Each number is 200 + 30 x the weight over its row's rms, rounded and kept within 0 to 999. Layers, rows and columns count from 0. The size before them is the row's rms in percent of the matrix's.

# layer 4 MLP gate, 1536x768, rms 0.0606, rows 51-87, columns 576-767
098,203,233,172,213,148,190,210,217,196,231,182,207,177,217,196,188,217,199,211,250,151,185,245,218,234,243,213,184,148,210,218,168,172,204,215,237,150,211,236,130,248,177,205,214,206,121,232,147,217,190,212,188,269,189,216,184,218,226,212,191,160,183,214,216,186,146,112,154,180,195,237,198,151,238,165,132,179,219,228,177,195,199,140,221,159,262,184,219,203,253,194,217,190,208,217,163,226,178,238,199,180,276,202,189,214,176,214,148,172,206,180,243,222,195,162,176,228,205,154,176,197,162,121,170,233,211,227,228,142,174,219,185,152,242,230,198,197,217,217,189,192,199,206,219,214,277,164,190,198,177,196,209,126,202,208,214,226,176,189,210,189,222,166,168,193,205,212,196,219,209,188,209,192,191,162,165,208,96,242,203,256,218,134,238,227,230,133,206,185,209,192,224
097,208,234,231,217,207,198,151,162,187,220,184,189,211,226,183,217,170,202,164,200,155,230,233,212,221,215,217,260,182,137,227,193,192,218,187,161,163,163,174,253,203,159,234,191,261,189,220,210,164,228,195,200,266,210,257,116,187,203,217,209,203,305,180,185,197,205,201,176,211,155,199,224,242,129,210,181,194,209,240,168,182,154,164,171,207,197,194,194,190,177,186,190,231,203,240,205,181,235,216,247,233,210,191,204,181,194,208,209,194,163,162,177,220,222,198,222,123,226,165,146,166,155,197,167,247,182,143,230,220,225,185,210,212,166,232,192,212,226,226,211,217,258,161,210,204,227,204,199,210,234,208,190,215,200,207,197,186,187,197,207,220,208,220,247,212,193,238,272,197,245,229,176,252,157,159,173,198,169,226,258,207,251,229,196,215,202,209,175,171,227,185,177
097,145,188,245,225,197,203,188,182,209,244,216,200,197,225,218,147,234,229,197,197,198,229,209,201,130,205,149,211,187,220,172,188,227,145,188,190,173,187,183,177,197,225,218,185,248,166,236,212,147,185,225,188,161,188,193,199,180,286,220,160,198,225,218,209,214,178,195,226,133,148,176,157,161,144,214,236,144,162,208,209,244,204,201,249,179,219,185,213,209,139,182,213,207,162,245,212,215,147,130,217,196,239,238,182,196,204,183,207,247,214,155,227,205,201,223,266,182,197,156,200,203,243,226,235,183,182,221,218,225,224,190,180,190,207,224,213,166,194,172,246,218,176,182,262,187,171,208,218,227,212,207,145,147,254,171,175,180,201,246,177,142,183,213,227,264,207,280,236,181,207,240,196,208,204,194,135,163,241,165,230,189,223,166,228,288,161,185,166,218,195,205,196
097,217,153,251,174,191,173,175,200,178,195,205,189,178,220,214,234,214,183,230,194,210,201,222,190,217,187,231,221,228,165,200,164,216,152,152,193,211,234,155,194,221,231,184,217,188,178,194,240,206,187,212,192,158,256,155,195,258,234,221,201,166,192,257,217,227,201,168,207,196,161,163,188,167,181,221,181,223,208,198,174,191,220,191,147,247,190,173,234,226,207,182,206,212,159,199,175,230,138,188,187,210,143,232,202,184,170,201,186,231,197,191,242,237,222,141,197,228,170,205,219,173,180,210,228,214,187,165,146,125,205,201,207,188,251,236,209,175,197,197,186,237,184,200,199,170,195,185,206,195,205,176,207,194,163,202,177,203,150,176,226,149,232,159,213,181,208,216,209,198,154,180,247,208,247,232,224,214,180,203,269,244,198,215,190,242,173,209,232,190,185,181,245
094,203,191,159,191,190,207,165,235,173,193,218,178,169,172,218,216,207,181,207,165,169,200,183,188,252,206,203,190,171,199,255,201,215,214,219,200,210,162,143,171,181,181,187,177,213,205,213,170,214,225,235,182,226,177,174,206,220,216,191,216,229,259,143,213,196,168,177,165,183,175,217,175,249,145,263,201,165,148,208,205,207,189,171,237,139,219,121,251,185,193,216,163,181,213,202,202,260,202,237,251,213,198,198,193,201,196,199,203,170,239,236,220,200,207,222,205,147,203,229,163,204,187,209,190,213,171,232,188,250,177,211,182,212,168,206,138,145,246,211,195,202,238,246,213,132,242,202,203,159,185,175,215,238,205,215,181,218,209,142,179,231,271,182,261,209,190,217,185,193,218,233,163,198,195,235,230,125,215,212,218,191,235,192,230,204,217,182,213,185,195,134,213
101,138,243,190,249,178,197,256,196,186,200,170,183,124,206,155,226,194,151,242,162,193,176,214,184,221,182,207,127,221,199,201,223,218,197,210,205,169,203,197,183,177,156,235,248,183,205,217,200,204,181,200,181,167,183,147,242,206,228,157,191,179,178,202,175,233,229,172,151,202,225,171,186,188,173,236,206,196,190,158,252,201,207,215,210,229,185,182,157,222,151,186,210,206,197,216,205,218,210,160,203,233,235,187,196,197,212,189,157,221,205,187,230,185,164,169,209,161,119,157,184,233,206,204,189,187,176,208,192,220,214,132,144,230,205,156,195,191,166,195,199,187,237,200,254,196,201,232,175,223,140,186,203,186,174,195,212,179,239,197,225,200,210,223,178,201,156,225,205,215,193,222,155,264,197,235,195,223,193,194,196,214,149,160,137,252,226,248,231,214,154,254,183
103,229,210,203,140,171,122,260,214,189,208,177,241,153,191,186,184,159,181,222,207,210,214,224,208,220,213,164,220,170,157,268,181,215,183,263,220,231,215,246,226,193,206,222,199,243,220,175,198,202,242,225,189,207,230,199,243,239,255,173,171,149,238,169,225,194,180,220,211,201,193,228,209,246,192,181,150,197,216,220,156,177,209,175,219,202,200,176,241,215,252,238,173,172,205,226,221,181,169,205,190,182,219,207,255,171,164,188,179,188,249,198,268,244,230,199,186,158,181,195,205,190,204,237,191,224,197,212,208,143,199,171,188,202,209,235,154,200,169,223,187,212,200,166,141,195,277,200,202,160,167,239,200,224,203,225,226,151,218,259,150,176,165,229,238,210,178,221,243,197,209,174,241,200,145,209,153,235,215,203,167,169,165,155,187,182,176,240,179,199,268,186,215
099,186,184,202,204,174,200,205,202,209,297,251,195,274,203,230,217,162,207,224,220,265,158,224,205,187,233,186,191,244,190,194,250,202,228,273,264,173,169,189,137,216,235,209,154,185,174,223,150,232,245,160,196,181,164,179,165,195,199,210,171,220,211,198,222,192,184,239,266,224,163,229,168,258,207,231,209,184,190,206,259,190,191,214,160,217,219,142,234,184,217,184,253,236,196,210,133,170,211,166,212,201,227,194,203,203,209,170,221,216,220,192,226,206,212,168,177,227,184,203,172,223,169,164,249,160,205,144,197,190,178,132,191,190,182,230,247,234,212,202,200,172,179,201,214,219,196,232,166,185,232,157,203,215,230,197,205,119,183,157,254,216,240,158,213,241,195,211,201,242,187,224,166,220,165,187,190,213,239,174,168,207,209,150,192,184,196,211,225,180,213,179,197
096,161,215,215,245,112,238,154,150,221,227,243,197,198,237,184,237,210,225,206,214,131,219,197,218,185,190,251,186,202,199,198,196,226,173,212,224,153,264,208,220,167,201,211,206,206,181,223,204,185,155,211,178,122,161,212,117,219,167,155,179,218,200,178,232,175,199,204,228,179,186,196,213,194,243,203,193,202,202,121,201,204,231,186,199,232,190,209,191,172,179,218,202,203,186,156,246,190,191,207,184,212,207,161,181,164,189,168,159,166,214,218,178,231,160,169,210,229,179,206,244,264,103,186,216,166,149,204,201,192,166,158,218,162,238,199,114,223,217,210,224,216,161,165,207,255,151,172,210,246,205,207,207,194,205,269,228,189,178,217,182,230,200,174,190,180,166,174,167,231,217,182,195,156,202,177,206,236,184,204,188,226,179,188,236,206,179,175,162,212,160,205,223
098,187,253,188,168,171,201,196,155,234,129,222,194,145,270,160,204,161,186,222,184,197,198,208,188,259,220,157,135,201,174,230,229,196,242,220,215,221,237,187,128,219,199,211,193,211,210,198,239,219,207,243,232,221,196,209,209,230,171,218,169,230,198,218,183,194,219,180,184,242,216,212,253,196,192,232,206,206,226,175,212,174,217,212,233,136,192,187,238,176,154,168,187,202,206,186,204,178,203,208,181,183,209,203,213,190,214,154,187,213,198,241,166,205,227,164,146,183,214,202,198,169,236,199,211,215,220,207,244,225,234,234,254,190,184,199,222,157,189,240,200,212,182,268,154,206,172,193,212,187,145,247,200,215,187,181,223,185,193,232,172,167,271,188,206,270,160,186,183,230,199,140,198,216,239,187,175,217,195,198,219,213,133,170,238,154,184,215,176,231,173,150,230
110,190,212,262,176,285,238,197,153,220,123,205,174,259,173,154,179,144,225,208,244,165,256,177,203,190,174,166,194,186,227,185,263,204,184,248,159,159,241,269,198,167,223,185,210,201,194,276,181,168,230,184,226,230,136,189,263,175,238,254,211,181,166,212,249,186,156,237,178,221,232,264,233,204,221,164,183,240,194,157,186,215,187,179,208,273,237,185,175,219,250,226,174,200,227,222,158,174,217,221,220,205,237,236,220,197,194,275,206,210,171,172,249,162,180,183,212,209,187,178,162,203,178,188,267,225,229,264,183,174,244,243,238,205,196,171,181,193,229,283,171,246,194,206,193,165,196,136,192,198,164,241,220,234,179,181,189,157,195,225,172,215,198,238,187,161,216,193,254,202,227,211,179,230,264,259,204,185,185,167,226,250,197,160,223,196,224,174,190,155,241,186,201
095,224,224,148,197,162,171,187,195,220,215,218,219,207,196,204,232,141,214,162,238,262,210,197,247,197,241,286,218,277,209,197,222,146,172,191,288,198,193,195,208,217,278,214,219,260,200,252,197,166,141,186,187,218,214,196,168,249,174,242,195,169,207,220,175,230,249,244,191,145,137,222,184,221,188,199,196,196,185,240,199,162,236,184,207,217,128,221,219,181,228,167,233,236,214,208,214,196,159,198,170,227,255,203,236,207,187,239,169,195,218,190,202,227,189,176,229,229,155,201,243,242,231,199,147,254,175,233,170,198,205,181,200,202,198,194,201,192,139,199,177,227,169,228,198,179,185,141,190,173,204,152,203,198,236,208,218,175,156,210,189,210,219,190,159,209,178,255,223,176,171,157,211,216,233,211,241,232,196,201,223,177,140,125,140,161,218,192,247,186,218,216,272
101,271,192,216,199,211,146,246,245,252,241,172,241,185,185,154,145,220,220,145,217,192,183,229,200,231,194,186,201,190,238,276,250,171,166,183,195,181,192,214,201,238,243,173,205,202,160,192,198,201,214,174,159,246,184,260,197,205,236,229,190,232,242,194,177,177,182,207,189,204,157,162,213,202,142,163,186,168,186,208,214,192,195,179,280,111,222,207,238,218,198,196,200,253,149,150,195,165,204,185,209,207,206,175,212,225,197,225,214,177,211,198,188,198,133,162,205,200,206,224,174,181,197,186,154,226,167,191,254,207,159,150,233,204,229,228,245,174,196,223,166,200,193,188,161,172,221,228,214,206,193,221,172,196,196,200,194,187,168,189,191,221,222,154,255,219,203,225,172,196,170,210,172,203,192,270,165,158,220,211,181,142,263,197,251,190,206,224,207,196,223,214,266
108,206,172,223,181,185,208,206,196,196,230,216,206,194,164,203,192,209,165,242,207,144,217,247,198,226,174,161,256,228,198,164,195,179,149,226,193,219,177,258,263,192,170,150,240,205,184,196,226,220,196,209,194,195,197,198,179,213,199,194,236,214,183,232,245,235,169,222,263,159,210,213,163,215,120,218,138,197,207,149,214,184,160,210,111,183,166,192,149,171,216,156,245,166,263,222,178,171,150,181,153,202,214,264,183,174,225,227,138,227,178,199,224,219,171,223,208,238,232,234,161,202,189,230,140,196,191,190,202,209,192,184,206,201,170,237,207,213,207,180,163,210,151,154,216,188,167,166,217,226,242,241,217,186,219,200,188,183,230,193,204,170,125,261,286,198,188,193,200,181,206,233,175,165,237,241,196,236,211,161,200,191,289,165,191,173,198,232,152,182,204,185,237
100,209,262,181,197,244,179,165,145,215,222,182,210,150,166,174,251,260,170,226,172,215,215,212,175,229,181,180,176,211,158,248,209,176,201,228,176,228,208,196,252,191,210,237,169,202,230,160,229,165,207,227,230,222,195,238,195,193,187,162,240,222,226,204,189,189,217,226,235,186,215,221,159,217,230,225,223,223,212,241,174,169,209,208,198,260,256,181,195,154,182,189,214,181,197,217,151,257,201,181,226,182,188,204,228,141,245,153,209,251,194,169,177,190,230,258,133,196,170,177,129,217,183,204,187,216,256,172,222,206,174,229,161,213,183,216,212,267,237,142,144,211,207,249,172,195,186,186,166,191,203,190,211,177,154,261,208,205,223,214,162,187,217,212,193,211,178,189,169,218,197,203,186,164,190,223,242,188,191,187,200,206,195,147,185,208,228,218,205,223,203,153,188
109,114,177,218,169,221,291,209,264,203,221,247,200,238,278,195,202,175,163,189,232,212,158,200,230,200,261,166,192,230,206,235,224,249,179,239,161,209,178,197,176,239,151,170,182,151,233,182,225,246,212,214,147,205,147,180,205,183,192,206,229,234,201,179,201,264,263,205,214,194,214,210,157,192,180,231,215,215,203,190,220,178,183,149,228,197,176,184,252,181,184,188,178,191,228,197,209,237,175,201,240,189,225,143,247,190,137,223,161,229,187,184,216,149,120,148,202,157,174,246,185,203,158,197,215,190,216,211,224,194,173,159,185,165,208,130,250,193,210,228,167,194,178,209,179,206,219,209,215,227,222,172,153,231,165,240,226,167,188,207,225,174,239,211,170,204,264,196,233,173,222,222,222,203,167,212,178,221,253,196,155,214,212,183,161,256,133,136,174,163,201,177,200
102,189,153,218,186,230,173,233,202,208,200,195,191,176,189,194,206,157,194,226,215,207,232,226,176,164,205,170,183,182,168,238,234,199,215,242,159,222,231,176,182,216,237,203,199,188,211,144,201,198,222,199,258,197,188,206,193,215,209,159,235,176,207,230,221,217,259,247,151,195,181,238,204,189,201,241,178,216,209,196,163,158,176,202,204,199,209,129,179,233,241,227,208,198,279,215,159,189,162,120,219,210,204,229,210,185,244,173,249,198,207,232,143,158,147,219,194,205,137,203,198,203,234,243,176,212,152,185,144,218,228,218,199,242,223,213,188,170,241,139,172,219,204,257,194,193,197,203,159,228,198,190,184,223,197,242,144,198,189,186,202,188,193,241,196,144,233,191,256,193,216,250,211,200,231,195,232,106,184,232,239,123,206,182,218,222,148,206,195,190,213,177,187
100,193,235,178,199,180,183,170,184,196,225,197,204,231,174,228,159,158,235,209,188,204,208,204,218,232,188,178,269,203,207,204,175,170,179,174,220,200,252,226,170,178,208,178,194,198,212,154,181,207,216,191,199,174,208,187,260,210,193,212,168,195,155,213,232,180,163,266,200,170,162,209,208,152,225,205,253,223,245,130,218,185,187,200,180,175,223,206,180,242,234,176,219,198,199,210,193,173,212,215,129,187,190,164,216,184,172,206,271,229,250,220,244,181,224,184,242,194,202,177,236,161,219,216,176,192,144,164,158,206,258,225,184,169,189,196,190,204,215,159,224,190,175,227,193,213,182,211,206,220,189,221,259,234,202,188,191,179,201,221,201,216,187,213,246,188,189,185,190,215,138,237,153,204,161,244,169,175,169,208,225,224,217,259,199,194,228,193,230,214,199,202,203
102,239,190,222,184,226,148,165,183,175,231,222,175,186,171,205,193,189,191,248,168,137,227,239,206,168,171,232,196,186,209,207,206,191,208,190,188,234,176,181,207,205,216,142,264,155,163,248,231,251,187,201,224,223,239,195,221,183,184,149,242,179,181,174,191,206,163,141,189,220,178,165,179,214,196,221,246,184,199,154,180,212,245,187,177,244,209,167,177,250,170,211,236,215,195,221,213,191,186,243,161,182,267,189,207,181,173,137,178,192,216,183,206,190,222,221,169,225,207,256,118,140,124,189,190,188,183,182,220,203,179,194,180,237,203,189,195,157,220,199,188,204,259,208,170,191,205,204,203,231,127,211,218,251,255,217,194,159,188,210,209,156,242,184,167,229,167,198,221,179,171,218,239,202,174,212,235,197,187,229,213,182,222,231,222,257,202,221,224,180,232,201,198
102,205,227,250,265,229,206,245,227,174,161,234,182,195,205,187,133,198,219,189,131,196,176,181,198,208,268,207,214,175,159,239,196,205,180,199,208,195,158,207,193,212,237,209,221,224,178,191,232,182,259,171,186,187,166,159,174,207,242,172,267,168,228,191,207,184,207,144,175,162,173,228,227,197,231,194,269,119,229,199,168,175,197,208,174,213,185,181,171,214,196,193,163,194,169,181,194,158,182,171,231,184,201,113,217,178,236,156,195,241,199,210,229,171,214,218,234,191,229,211,163,194,176,213,190,255,226,233,242,252,172,206,248,143,208,223,194,190,196,178,205,222,231,207,229,144,232,130,170,189,241,214,224,182,180,218,215,219,200,173,194,220,135,177,207,185,199,216,151,189,141,166,168,203,146,212,198,244,125,196,232,211,185,247,218,166,211,217,229,205,221,183,214
096,214,209,190,162,237,193,201,230,190,238,159,195,200,180,193,167,193,222,191,137,265,229,178,217,235,189,247,249,209,245,174,197,180,187,228,212,204,202,196,235,174,171,166,190,221,236,151,212,231,252,218,217,174,252,210,185,249,217,239,194,169,128,177,237,225,218,161,192,179,131,185,217,162,215,177,202,225,205,152,146,244,196,183,203,195,149,222,189,222,144,225,169,152,173,194,218,155,174,172,218,182,185,186,154,210,223,242,215,213,216,223,132,249,228,159,178,186,203,150,189,174,218,208,228,235,218,181,216,214,132,193,208,210,194,183,220,192,163,227,230,208,141,223,165,197,204,197,188,233,190,135,190,261,240,152,213,173,177,186,189,224,202,155,178,228,251,157,221,227,205,224,200,223,210,209,210,190,211,210,161,228,109,176,192,198,177,195,173,227,202,203,223
093,146,177,221,202,192,216,176,237,184,163,201,186,190,192,242,239,204,187,194,213,233,216,167,236,218,192,164,267,250,193,148,236,178,237,204,139,213,162,216,154,195,173,208,176,234,194,216,188,211,169,202,160,170,211,204,200,206,208,190,194,235,158,187,188,191,228,219,169,226,167,216,235,174,209,244,214,185,201,242,231,173,238,201,202,208,192,229,192,148,233,220,206,236,158,185,232,219,143,231,209,186,185,221,217,229,215,216,198,199,205,180,246,235,230,187,225,209,247,204,199,245,224,196,177,147,230,224,154,167,143,188,181,237,226,160,215,188,261,248,227,204,195,195,171,136,188,185,221,248,221,232,175,182,157,207,172,210,236,164,175,267,182,182,223,167,227,217,209,190,199,223,142,223,196,201,222,212,199,260,205,202,223,168,172,237,154,187,185,213,192,237,192
102,212,205,257,221,211,206,194,213,190,228,199,260,175,156,227,174,182,171,217,175,152,219,212,197,209,198,189,200,194,195,225,174,206,158,210,215,201,161,223,204,200,142,209,203,194,266,188,180,155,192,209,214,225,255,213,216,173,211,194,197,182,210,156,254,246,185,233,241,224,184,197,223,222,209,234,229,252,195,171,152,166,195,234,188,186,251,252,185,253,230,162,192,181,220,198,221,218,178,174,184,239,183,200,186,188,200,192,215,173,287,202,148,162,222,209,177,182,180,239,155,168,240,257,169,193,183,165,201,174,203,207,208,149,251,159,189,250,214,226,230,227,219,216,213,231,198,200,195,275,226,188,197,164,160,223,257,184,217,251,156,208,153,169,194,232,184,223,235,181,245,177,190,156,222,100,157,191,228,198,169,205,219,203,243,196,163,323,204,168,190,175,161
101,178,204,194,190,209,202,187,159,164,201,161,221,181,202,135,231,202,193,193,197,204,156,158,179,189,160,176,199,198,172,173,112,197,202,201,243,186,274,263,164,195,216,255,166,201,225,214,216,208,191,249,206,222,209,239,168,232,227,161,188,167,144,261,186,148,267,188,189,223,184,230,207,193,222,219,170,239,244,213,207,230,182,180,242,219,194,201,265,157,185,191,200,236,248,214,201,233,204,216,177,215,208,202,238,181,132,198,146,163,171,231,168,226,182,177,199,204,208,194,203,187,208,207,194,193,226,186,274,233,191,222,209,199,200,172,207,149,186,237,201,191,188,224,182,170,189,222,196,240,138,189,197,191,199,216,236,200,197,151,180,168,188,198,234,219,236,194,187,210,285,206,210,192,205,169,215,181,158,267,196,229,197,162,211,190,264,188,200,172,213,181,260
099,185,188,213,199,199,216,222,181,211,214,130,240,218,186,220,190,179,221,215,192,176,187,225,169,164,162,148,175,201,180,193,149,201,202,169,170,183,223,168,246,212,225,219,208,211,183,240,111,217,185,229,155,151,223,196,184,214,190,248,141,189,198,152,248,255,153,252,221,165,214,164,223,183,188,214,178,174,253,243,235,244,185,188,207,187,174,212,211,191,173,212,201,237,202,184,185,216,204,183,222,214,230,180,273,171,221,212,223,151,158,196,196,214,221,161,165,191,193,205,175,198,242,214,198,180,258,211,202,199,202,170,225,162,179,160,153,209,186,237,224,170,142,213,217,245,193,215,167,215,177,170,203,224,195,183,200,196,241,177,200,207,155,228,225,219,211,231,242,211,232,180,147,172,193,181,218,171,193,195,210,170,235,217,162,134,233,224,247,194,177,233,149
098,195,178,187,126,165,233,197,217,258,180,206,181,184,194,195,144,145,185,204,145,171,200,185,203,298,156,215,192,175,211,239,172,235,222,172,246,231,216,209,190,152,191,216,255,190,209,229,195,235,238,153,183,191,167,217,188,182,202,143,174,201,156,196,200,204,194,203,171,174,187,198,175,129,182,173,192,210,261,200,198,188,143,233,229,136,155,222,221,197,204,252,177,219,181,181,209,216,165,251,250,163,162,218,173,161,181,191,136,213,205,172,168,269,232,158,229,231,161,155,175,149,175,210,170,190,148,229,227,209,266,162,256,164,252,191,219,220,216,240,161,195,209,192,265,233,157,229,213,175,225,155,203,203,221,177,164,168,208,210,230,197,228,256,245,227,243,161,220,202,176,185,204,242,211,183,171,190,212,181,168,201,162,205,185,187,236,200,184,237,169,226,209
095,179,221,228,159,190,173,149,204,186,234,210,155,221,206,231,191,233,219,160,214,165,206,192,158,227,196,185,150,207,186,179,198,191,174,183,146,218,176,168,178,222,218,186,224,236,205,189,181,157,221,243,194,217,230,148,201,190,209,233,236,188,195,175,195,199,141,237,208,258,201,226,233,208,252,203,180,179,220,218,230,188,214,205,246,224,195,153,210,173,224,190,199,214,172,245,185,218,213,215,178,236,162,182,199,198,254,214,181,220,207,184,206,221,153,279,190,160,167,209,186,242,237,222,211,204,218,235,161,133,118,206,167,203,197,183,238,169,151,197,233,191,219,153,211,180,200,159,236,227,191,231,146,221,185,170,222,221,253,178,207,203,209,166,170,206,189,184,190,258,208,184,214,210,177,191,178,188,216,179,142,181,187,213,184,152,190,229,172,154,201,195,234
102,170,139,211,148,185,165,138,222,232,199,163,208,220,169,189,205,187,193,212,222,216,212,198,226,265,210,177,195,225,187,225,171,264,203,192,198,264,225,164,173,173,152,194,226,203,207,206,208,218,189,191,220,107,227,209,210,180,244,168,150,184,210,190,210,217,210,180,162,186,181,196,203,281,213,193,216,232,201,185,150,169,196,218,222,176,203,181,198,163,139,171,164,204,214,184,181,248,181,191,228,271,243,177,142,204,226,186,223,200,191,201,126,185,233,226,191,219,245,241,177,198,184,174,294,243,209,199,215,195,208,233,261,215,264,234,150,165,167,217,202,186,231,188,186,201,163,240,217,188,187,194,225,180,195,200,162,193,170,211,159,223,193,173,200,225,244,238,133,195,204,197,192,235,192,206,187,160,156,223,220,238,189,193,200,224,132,193,160,199,151,280,169
098,194,163,195,205,211,203,223,161,246,165,241,234,189,194,193,233,203,172,186,228,194,195,155,266,173,210,214,199,250,214,209,186,186,229,213,192,205,251,225,167,220,212,168,204,123,208,203,200,228,239,166,221,191,162,178,199,243,205,184,208,193,175,165,260,250,213,159,185,255,223,243,165,261,231,201,196,224,178,238,176,143,263,253,216,235,134,195,169,217,201,198,197,195,211,137,197,195,209,184,170,239,216,149,213,188,172,216,184,248,159,161,209,197,254,176,235,201,172,206,160,178,233,208,183,209,168,189,257,195,231,225,248,201,192,182,192,237,184,221,202,145,143,219,225,202,265,197,152,196,216,242,217,183,206,181,239,198,220,186,173,191,220,232,225,199,230,243,200,215,226,217,202,224,230,265,190,241,171,215,196,207,254,174,212,223,158,161,183,217,208,211,200
100,224,198,192,270,150,201,234,147,183,226,165,190,203,297,215,141,170,216,141,202,191,178,279,225,219,186,228,167,202,166,214,183,146,206,171,203,212,183,182,185,179,228,209,215,188,203,191,241,197,231,187,221,239,217,202,166,208,205,189,172,227,194,245,245,250,264,205,173,242,234,195,245,222,213,238,119,242,193,191,170,154,248,281,148,194,191,190,235,186,197,204,218,225,211,227,197,218,185,234,188,203,238,197,208,171,204,237,183,185,249,218,216,217,141,196,191,230,200,158,232,231,182,211,174,208,141,197,216,153,217,226,236,186,211,166,248,189,232,205,184,224,183,191,177,215,198,221,180,227,195,207,111,223,170,248,179,199,235,163,195,217,209,219,192,253,226,133,266,199,166,178,187,221,235,192,220,205,230,215,191,214,206,156,157,213,205,185,236,194,206,180,203
094,219,220,221,165,239,238,202,207,230,148,212,216,232,202,199,229,193,179,187,179,208,197,202,199,216,206,139,170,179,156,251,221,252,160,192,242,181,175,166,194,221,232,161,201,199,163,205,199,230,211,234,236,204,223,184,219,159,255,177,200,207,207,164,198,196,104,190,144,246,193,216,223,140,194,162,200,245,188,191,148,217,204,257,253,212,152,223,228,191,209,184,186,235,173,237,232,165,98,200,163,210,227,176,194,169,224,202,175,143,192,178,208,177,160,173,187,181,206,186,172,213,161,252,128,158,168,202,189,228,232,207,185,171,178,171,189,172,183,201,221,224,178,164,174,165,190,235,231,223,168,224,204,247,231,162,196,222,228,184,218,254,225,237,201,184,149,160,145,140,230,242,134,171,165,189,179,238,170,212,198,193,211,236,223,168,173,218,227,250,198,194,206
105,200,172,135,129,173,175,221,198,187,197,209,151,163,246,216,245,182,153,212,224,219,192,203,148,173,191,186,191,203,183,146,145,213,206,216,219,244,238,215,193,186,193,222,193,156,157,197,164,149,211,232,212,208,230,235,185,177,220,167,246,182,196,219,197,180,213,165,251,238,163,185,170,205,215,236,182,155,180,242,242,221,201,194,180,153,193,210,200,201,209,182,174,208,187,168,215,177,171,225,214,168,164,206,207,180,151,225,169,150,173,190,187,228,204,237,199,221,205,229,204,182,229,245,223,187,239,162,218,155,140,181,200,217,242,218,217,152,188,192,161,173,242,247,222,204,224,176,250,181,183,201,224,180,182,137,190,199,213,168,211,166,199,186,210,251,231,235,244,176,199,203,199,166,243,198,174,214,200,193,174,257,240,214,145,212,177,171,215,244,218,186,173
094,260,270,193,197,171,169,230,159,180,223,203,156,214,186,258,171,160,194,185,197,201,212,198,171,250,221,182,203,212,235,193,234,186,194,140,170,221,236,155,189,202,184,179,178,283,217,128,213,210,206,199,195,214,221,185,212,305,255,196,195,226,248,206,211,227,226,199,246,203,211,169,200,242,146,203,175,221,274,239,181,223,267,177,179,187,187,268,225,189,164,191,206,197,204,237,227,234,178,205,164,189,175,216,184,141,184,138,166,212,216,237,218,164,202,180,244,171,231,160,205,205,155,173,193,182,240,189,228,245,174,209,182,228,237,195,193,167,218,241,227,201,218,182,220,159,191,179,168,181,223,199,217,153,222,174,125,214,216,225,155,158,201,160,207,188,208,207,176,219,163,213,212,201,233,111,195,250,237,220,170,207,142,219,179,212,167,208,202,130,193,221,182
107,239,189,248,186,230,195,201,149,184,175,255,188,236,286,188,215,193,163,190,176,190,221,216,250,210,186,183,199,226,227,220,196,162,218,241,168,204,202,210,191,204,195,229,197,226,239,259,189,133,197,267,192,165,193,180,218,171,185,141,193,231,196,195,226,208,177,205,219,225,171,134,200,202,134,255,206,185,276,194,201,167,199,243,188,228,233,196,244,204,173,203,190,218,214,191,214,262,270,151,224,202,212,221,201,169,247,196,143,240,201,223,231,167,220,180,234,240,210,220,204,180,193,207,220,144,207,195,173,165,188,209,178,165,245,164,223,214,263,224,201,199,189,186,218,172,151,205,188,188,152,194,221,202,209,195,190,226,215,184,164,226,212,207,187,187,194,220,186,216,173,249,212,199,220,212,204,198,254,231,250,212,186,159,223,190,221,144,233,237,222,244,182
101,223,192,194,260,204,259,199,196,240,158,199,157,214,192,173,222,184,202,226,183,229,227,247,166,235,196,178,234,152,146,203,183,188,234,220,164,206,210,175,174,225,225,202,176,171,254,209,164,210,174,151,186,200,255,134,205,147,198,204,213,168,223,139,185,170,238,220,230,219,218,152,209,193,199,212,192,223,237,178,201,129,176,212,156,175,203,231,225,234,144,235,209,220,203,164,217,232,232,203,216,173,249,218,193,194,191,174,211,224,189,145,160,183,176,180,221,195,217,184,191,214,194,156,202,237,230,214,237,164,199,216,218,260,205,153,230,207,188,205,169,148,163,191,248,210,171,198,201,148,194,232,140,210,249,203,252,226,176,190,238,273,214,195,217,253,184,221,183,237,186,167,244,203,146,177,221,229,206,213,193,209,158,161,219,168,210,215,206,183,194,195,215
098,176,192,204,158,149,165,177,193,200,225,174,234,178,163,227,191,204,184,233,209,194,243,183,204,187,199,225,156,229,236,203,177,198,222,121,190,207,207,200,254,224,253,220,209,181,158,209,206,258,185,234,216,147,155,196,176,204,226,166,212,199,205,257,188,142,167,202,214,123,137,149,208,186,186,220,218,154,215,186,231,191,167,158,159,189,184,211,187,173,234,225,242,188,243,215,205,258,154,169,217,177,173,192,246,142,128,181,211,184,197,172,190,201,235,226,248,164,183,214,173,188,173,208,185,166,158,204,212,218,203,199,166,249,139,189,186,224,248,190,277,165,216,166,168,207,182,143,238,203,225,281,285,226,169,127,170,192,237,179,190,253,214,241,176,204,168,224,224,216,208,197,198,204,196,185,237,180,201,195,174,179,215,224,226,194,211,238,176,155,207,260,163
095,216,257,179,264,176,226,212,180,178,160,212,236,214,199,177,215,188,267,235,171,212,213,175,164,178,169,181,200,257,162,136,190,191,195,206,185,170,218,230,227,236,170,169,189,162,193,222,190,189,232,182,285,182,181,162,201,147,153,232,221,171,170,219,246,193,199,211,219,226,238,181,188,194,221,210,191,169,196,168,191,220,182,208,181,200,194,182,143,166,181,183,199,232,232,195,214,212,190,174,231,165,247,174,204,180,172,205,184,177,220,210,196,197,255,220,212,195,215,187,151,216,181,192,207,162,194,224,182,261,204,221,198,220,149,187,235,234,159,200,204,172,184,216,232,218,239,223,170,200,198,195,168,234,208,198,220,187,149,225,216,151,175,209,169,234,233,161,203,159,207,193,164,172,202,183,194,172,238,212,187,206,219,179,252,185,147,221,248,194,246,186,189